Weights of a small GPT-style language model, trained from scratch on English Wikipedia: MLP 768 ReLU.
Each number is 500 + 40 x the weight over its row's rms, rounded and kept within 0 to 999. Layers, rows and columns count from 0. Numbers have three digits each. The size before them is the row's rms in percent of the matrix's.

# layer 11 MLP down, 192x768, rms 0.167, rows 0-67, columns 576-671
105:465580546474469494534444463430529535484497488489516506539520490591505454473464489469514542478571515469520500490477463553441467533569427524532521496555461515481525476543511518473497584500473546428437462499543470461519475460569445556536502504497473474466457518494508477520502523498560559522
099:455522500465537494555428504508501527490513528501559515447515508475544509501426520510471486473558576539433538526487505532460539423475490498427515524487536477528496517492512497532510508551547558520530450539487453549501521530534506492460511532498468469532525541520448462557518458470486502504
104:525472451489485482462429532497445572538558440470497527541533542452506423439500434494533515493468426437431502530454488441490461522469483501552563555558508596473505507569543507450450477520493560456428546491464474514472552562422531547451533533491488421529586474513487546525494491518551527563
096:525486515481448447478480516542510444575471533547497539488493573501544541553512452522467502527478530459473531490502454460440485597532496499470515530530522461554485509523485467560482546415533514616525528541412465465439508383537521528416400478525512516537457416512536527531454510533526453471
105:490448441391532470482514472465502543514550500528510448476484511439524472414505532491481513484493596540488538461415422449547491520462466462448454523445433501443525546529584474511551521518557563509394490446477493498519532452540450479552486545450489465476569437513498458514497469429492460529
096:469513411465506463529448542563546574499491479552596540521494510497502503543455492462543508531620567533494560479516433578526422584528505487455485545495485456552460432516545604484525515536578491476513523595537431440557547545397434454487523497539412495529496558499441550506565546482538418479
099:555484473384489378549471519473544561423509491517486482520516585501448463469502495482556548527505574565521527487483489436559534506507575523490524490573569594518500509522568511364430499550519526490570535554589461477476470486535499472498433522516450554500500523454485569533515430488493506470
104:548547459443468510447439472563466529468422517501470390500477444463537469446519487542481458558491466466574501514568487536525534453534548581475533509486489566544485524430452438507491550454524464470555456430484510511423632502485432501546493565454438463459531407536459549507517574433460483457
099:531531565558550494469569495489471504476448486520540484506494449485468424502417490472502392534528481473488538515533517569445511500517500586513467452552519462485532566507485507531501553504426447490536486467447471550514503520512539531444465467495494455487437540546513559493449497494504469448
142:583540527429445465533498488483546501495509490563527518477479553459499502561548461573518465427511496500532435502465531501514506490497573522518522409467484492486475472494448506516550449519513472500504471516477490505432477492533539531485474499509467519519551514473528509531487482487470428419
097:521480580480497507473582562510524461510489533524463455564440529508580506508525541381456460530573472518436545550491514541537505522466512466549490543504470427447530523536529541504536493498538402528478512477428447587521483606509461509516502542526480460534517449520486556554508520527582548486
096:533482426501456476468530511574511527570516523424495453486519494505464518505443520565519474545551527418455570429484516485480435501489514508502509572525437489509504500471509523501527485543481593460521446509522537505479435445506440509569496487544504511422462540580502418479543531521456446523
100:492504450521451467508518525464512504480477446456429512500531560550476393526472503475458433490473475527487437515497429482523479430460526491422523549510517522508508576505473548511475613519552446485474493588538469496502521473492527471501538553458542513499464417520484471494473516498479448491
094:490476626540492419534517549507527506580415583513443483509454491483517532562461498481448467532465486546518565396518555447473480526562494490511493416435421478527529478519498583441563469497504414534396476540497460504567463492519513522429475449528521501399551539464497438499486459446394497534
099:432478576421473543501537519546496480481444483492482490537480510595550489547516475504455487514515468494496467533585498564529502534456464543500463459483558536423501553604533480493514478451534515465490470507475480553490466460525491519463486559398522531507486480562522496422514558428565554508
102:550529445428459486499512578448481500562452614471489505486462535466437511444498543538511497505484571521525514459468587435426481483478558529577509561517593512583452527457498496514493511534552478483522500521605497517497479501460449519502504494481512430555525552503504558606483481482513421487
097:506512565446464515524477489493473596466496547502509502512417542450443542533460468531544464472485459521478472538510526446601464480498467425514504526422580490503500463452508528533536504432420490486578497511480518486452513510505535503523549509532477488506432489559520534418518505519535478467
096:542550551510564520498523478504475451531510457476518580500442423542501454564498505467501455440555491473486468459529509439541446525452485458585533447467517449494502468461544503565510479502526476574538422520440491462494442485496456500538412493468478423566494564420455541478493486533457416458
101:437536510515566612474525519562537488479522479512409573569502492497462518516567479480586527435575574464471493529493444511466547453464487522350571547534451466458527549474475492462476456588545496478437567562559496499556458458541506475446560519453546491575491540506483490500494450489496470506
096:486412376507506452531509455505519574499502425495482464485597557483475551440490552508553491469468476483489498459536477467500517483577495483522487482446509524524529520491525532518489519564430574503446492478461537473514496534477476484596450444496505517552494515456478492496500371532499518521
101:505485543499470592495493576479494458497511427448522510499474492436522533460479447467546539465561425508531507510543512495448536551423465480533454462480504491500488549532425515422489569567510456554542510495515512483601481510477487506514492546484500473487503495614466452466550516443528565527
107:470480564445550556444606495505481493495613533489580499436520493540483535506550485446489579452499455477436446509560533444528510490562402499550490516493516517473471486503530483425465446455520469480491497511516492521527466502515551492503503504499498493511501477481519508564542487490485458550
097:522498481436477499532484473482539466527537537524465486523522534637536491476465572492534452477429453473518489455511517439445534523522561561550574492482529469468466449496457473475524453515483584438442477553455491471537495528495390457480531498494400547541566500559568476445419518465523536509
097:547489495538519541474495481450549544504498529471471460539524492549487494462503445488492516534466597592507535539461504445481513458491463509502492455444541481441445504530526511512470494450544469491447470489511595430409537556483459544536399502470496452554481472516519556505460591541545519491
107:544569477544460464495503564515500521483507481495518475513476465412466447482522458553494491474525514466463474451450478441543538508451562504532548457523515498554500485416520532562472437507543525561571485552510541464479440469495500472457589483596446411484498551529498507507525417437445441431
104:518533430519469544465486508529474552566540468521566548518528494422494545537479489568450494482462488462477551508425487454564376565524513512499509449504553557483516466511456502517550511519484474477451510499525480452490463492526495513494531465488620451462473541556516514518475529450481440448
100:506452495537485479472551487509441482536487477449511509452499524566496464505513576500475544494523475456532541450442501551430560457542477489530486485499504469491545479526458540563468489484468563497450461474529496521383473497530483514531528489507440528469498495544448486545502594541465482512
102:548503513526471451530467404609532470467504486429466477475500564549457505466620476443496534505526501498483439491502524526569494481577497495456504496431479527515549509437485525442496482472494443476447504467502474517424479487479455512550443514476491511572505563496555533542482433505539398490
110:404515512492508615527514467549495491507510545473581492512415477401452499513486537508483557550493527481447430539425428474564504469520502544496467459441490446507549538474440440505440565456480439471519530564554605466401453497466526509555484604457510459471487500479479496463519467528453516465
096:516550478498572534458548466439514477510489433560479463507506519435547496449487536550530563511529505522472590542507472506512484502430538478455510475549531519598550524514538476554460504554458446472438431496551456466479498445459469528574525525485547499516496558565499515443492437548491440548
098:459491560464568510475447456427526480469496474492492431517408511498511494446515485503495496560486514514542462513640528510567588430491439442472427456436418476454437539466509504477573545498487408422540401529455497470455465509482526489508537474520452512524405490584542554555509453479525518492
103:532491479511455543475586534480557434592429488471524527492505566572484515486485578480489508504526512511566427528512529509504492501506462503521509498464482536474499517524418501505477492453495463503438572495536354506598462503443491490518491544562545610576545519433599505493468544534465485527
097:482528528512524480499498406510472522553533524507501577477458536473552410510560435509424495492534426517429485454509510567444431453469584511479514491410466495510550504420483499602556468509518589559526503479465484501484531566532489474501515561541508451488553551471432504415554512472464494487
100:411488468486514342504441502596527537502449458507508471585491511566489494501480523412554480460592453573516480486581415507515430448460496484556513461468504537562507434481509493450531447482473501489525535529479533534467526536590541476568420494462476507442486486448498526489550508536452452515
099:514521501528471475513451510455458449533585449507506556529440542447533503596461529492476534537533527471475463439530455464400450486571445506517502511534507431490476535378543485490523503460453488518442486512458460447436479532499585504508500437517557459553473540451513475498514442519542459449
096:487494503471514481518497551532496543481451465505543508606527481396557545428470480441519546469452527372507546549538543516441472519444516489490443471469526528577474539568549498518479548505510429437434548506512490512444558462436558523484484509462443478570457552434478530466466420449464531507
102:524546512463500539527486449584580485500543483524530507444462493542517482492498462505427497550572476458535472543496453480563508466570519493520436436462476517501524473487558482542515506546467551480442451526438524553558550571538546448456526449493484441521505412526448540488506469498531482462
102:526519459497433497497572548523517453492500497556545550493443531527534464576520477556499433450498463463513474461533515514472554493552562544523566507547454496497455496471481549524482537507466574497483488567448408503464459452526503477539461537505475515532588446575478463572469475501527445461
097:468513432495450459506508511452517511434511445475473475485505462515544527512456502478533524515515545481473540506394437549461429556498516570429494530428528540465476610558446541389492529607548463496490463479515503596407574534495518512538473518537509488507545521555451408483504416512553491452
100:481490469530463455457522429556415466478561503468481532455510501502493550569493517498426506482558473458474555445414466501477548546465511462558545483541503476581583445491498458510529529502541463561484569650499555458503462490581541457559543507512459496540481485453498505512489484518571489511
092:532477483456540493500451518540429496509532505550432532486481485509454432568482486526447518535484516392514521506538529508516437534540433478485466478557473469551502515445462498439531442474437528503458516457518475502479465536433529532488490528537496489491488537556500531433485501447478503487
098:487452485466535504463485467514439477468546518468539456517593560542507513487520498504538529451516480550528493525451509485493521470517540482510472554432527464510480493499470588507490572486506413452541530517583482523503450531568497452552522482476479498447492514481590562465434471461554536564
095:510508478477466489541450485392573555479406598436512485504441494461456526504476526494533523503459559506537524467570485527483512432526480498533470500469535405542585501485538520433549493447408409456542476513453480441518457491589465480430511465505541548499470535533544464505454523529546478454
097:420476509517482506561481606485484522528493559521545503514514453510510504510469448447579471534498578479551506538507507563477487530484503500415474463371577468440497572513485425540505545483481480535569520513550504528533491485454539550456502520514547488551454413494461546488495511510497467554
092:528511526537462578529471535415523449508458499460584544485538518543511538508501458499531554463517469440433449519442533478456539537520596503514491455458516473472526534518501474479441517501488473528560537436491467491507505519524417503516539461508507563474495510527484527582507514567467471480
104:471506478417566500436476520466519535529530531460537538572493512486492484539536471475447467503495465534553490547511474501532581589408531536530491513539613471458539512485493491494487464497506457466466471547409506394531460511539464552522525577515513534522501510472567532499504492467465529541
101:488475422538549480523523562595461497527497553437464497486474476458496503462534479448470497501442519446424524516549507483434503437459485395459478528500492455560528550445473426483554419511480507563552551473494611417481550510585486471535547556395468444552499574591415538537499532443512490508
097:500498424436534572536543560478457533527510511512492461485529556583492505464496534482452490500523502523426439523544463534504424514537478479491521468496471504556502607508578549485516513459513474484546483440517528399535569508512394498462559470572452480460561485501543536544472442487475470502
102:576434517545456431508605492542571524466479536520537489451567464539464449413532432458457548524511546644517457604491527505478557502528479480526489539535424437437498501407520489405462456448479457520454509514489428506496479475479489550499492583474502531502477560386501505435491445526598544523
101:495474380522485465469531532452515458448520512490493424529551542478603482466488474477502493453545526496514504477504492522446502461507554534442513504565503496496398584510487496445461539458551456453517531463540530509517590474444543438478500480522519497489547466493511465457548471448481538452
100:486490468471505461500472477519521475520475416524428491391561575494524480505510554488501456551571499499550496471480532477545467451537491621529511451417478500453504476582525591441559547539445415492446531462508495483505486562536486498517547449541476537448492521444458482471487444594469479604
100:475499440508462472553518516549442501464466512446478483497527482532500434559461426493524485514452539410495471538475487457427467486515515491543502528485553503505482564490547444557483445489415519480491449439534522606483483494493471489499434430540544464513530573475490490528527539488514503549
093:521535521454463518537432515537510507471505501519605496492429442502544516485526423454472464514458516546468519521477539584488451547428508530456516518421558490461479467432451492496593545439471499486540488492392508525538473534437502470428445495555537477561429508580450532482499527439480505515
100:506496379467477464518524519441456524497444524564457522473548453491486483505511469418566578562522499471489524524549486485533540498505446412549477568543461511558518444485565508521448455499527545491504475550580528512485511575566544440552510487485515523604511493501505528433485459557513473491
099:535563561483524474487437461433501496459508523508561493473443476529501470461540417529497532472554508510514495462429534469485481408463507548535511466482415524564531454574517450503502491509555528512495457481478464557443560536465514444487495459551592526507506483537523508477447516556499506473
094:506516520521532479467517447544556537502544525518486480436511438526442501485580440486449460531496523510470548521476498513490570566501488466490451421457553494488537521438426464477513534542563566498540481549536498407400573511493486479527514517560547533521526514499496481531581475575510540446
095:462460486535533466485479411530571496487431515545571533486524528434510459486535442501499489475588459555539523522550555489464532494526570473554571516490535534566551486496526491463495464481538530579486511499483505579580539612569417553399485579529508508480570490499513503527509603501524482483
100:422519451496558488468468512559512506586493491536508474546537580570421430495540479517554501524479447491512579512597456504498479473520463481508510444466426505482500510567490476471544459532479456447504514582517485520556558533382501574479478470496444561557513480460515493540464456515451535519
099:524485527517470518511451446465508466457466471591525494529501433495518547493442522558515482466459518438522436527532464454486609530490576510499502562467542549542458469507497450510452488499570400422460545466458606526468486431469557574580477475536503472407493493526451443522555536433488490549
101:413456471451489431525471481449399447446467577520550473431524482477451451505497497462505434559459534471426529498425504478541462491495441496453461412482482507519466467500470426510532514556513496511541485498504495429531509509483473528497508474455498470430498476552470524475520460468494521478
096:531399454422423538470473500491531541477537370577491588522516440556544535477526484520578494434544530493441495464463495521507481506514456464542548409511486509529511471533446567619514497548525556484551531540477535531493543529520457492495526485536500462569500474505534522534493522508459503500
099:510516471418501493483429464572504487454504536538452508478558517477582474402524473491515534489476501499454522452532536473472522508589404436521466493554493435533533494594603578481468421504514538533547493502518522441605527575606500504460496491510424575504440611460497524505472478488526524486
098:474487610514539570495499450565594516530451490459566452525476599490479501446468430468464522488480606534517485440498472544482511515488447559499504496509529460492515496559508511486508507449495468487619478574463495448520485555547480480529531474454510464433498479533546599489518467567408491514
107:500466419462509512539457512537492445455520524491545574471543505509449447486460555470644392471451458479460443468427486507515531528519508566424450496473450537447545430494441496509493501518452559538476512592509522625490512495550507481484477482503501464489453455538493501498411440491500431537
100:439491540464377510472529532470536377557499457450449508497487575490513520510498501489484489516439558497504503471476524583588555488481464507475527495535525509410490479534504588510501510464534514450480485473475466532460457515522578556464527542538492465536548395512508469522550530486536469410
098:517564515461536506519530536484474485533551506474536493512458495499468515413542479493511439452499459545472448485523420541502518457453518506521508488516522550497500523536542422437492526473527463581519515547513493504473484585526375584466518553452475490536484515519495527531543452487455519556
099:510485504532469404464544528528500473503408498477538528523512464466474483458415527441481469472538539504534553518452459539529534555467436485474501471539521489455515449484526471555457473518462532507426536526481458466497456505414545551477518499529532466525528597554476472535572508526464539528
098:472516481516483417496507478487447564438450451603497481508507578416569479518507450507561508491472496538508513505494516463549536479516477503477496472492528520492463536549477506527482470480466469521523543451416515453529549508505487499520496499566467482491506528473534507478485424467492512506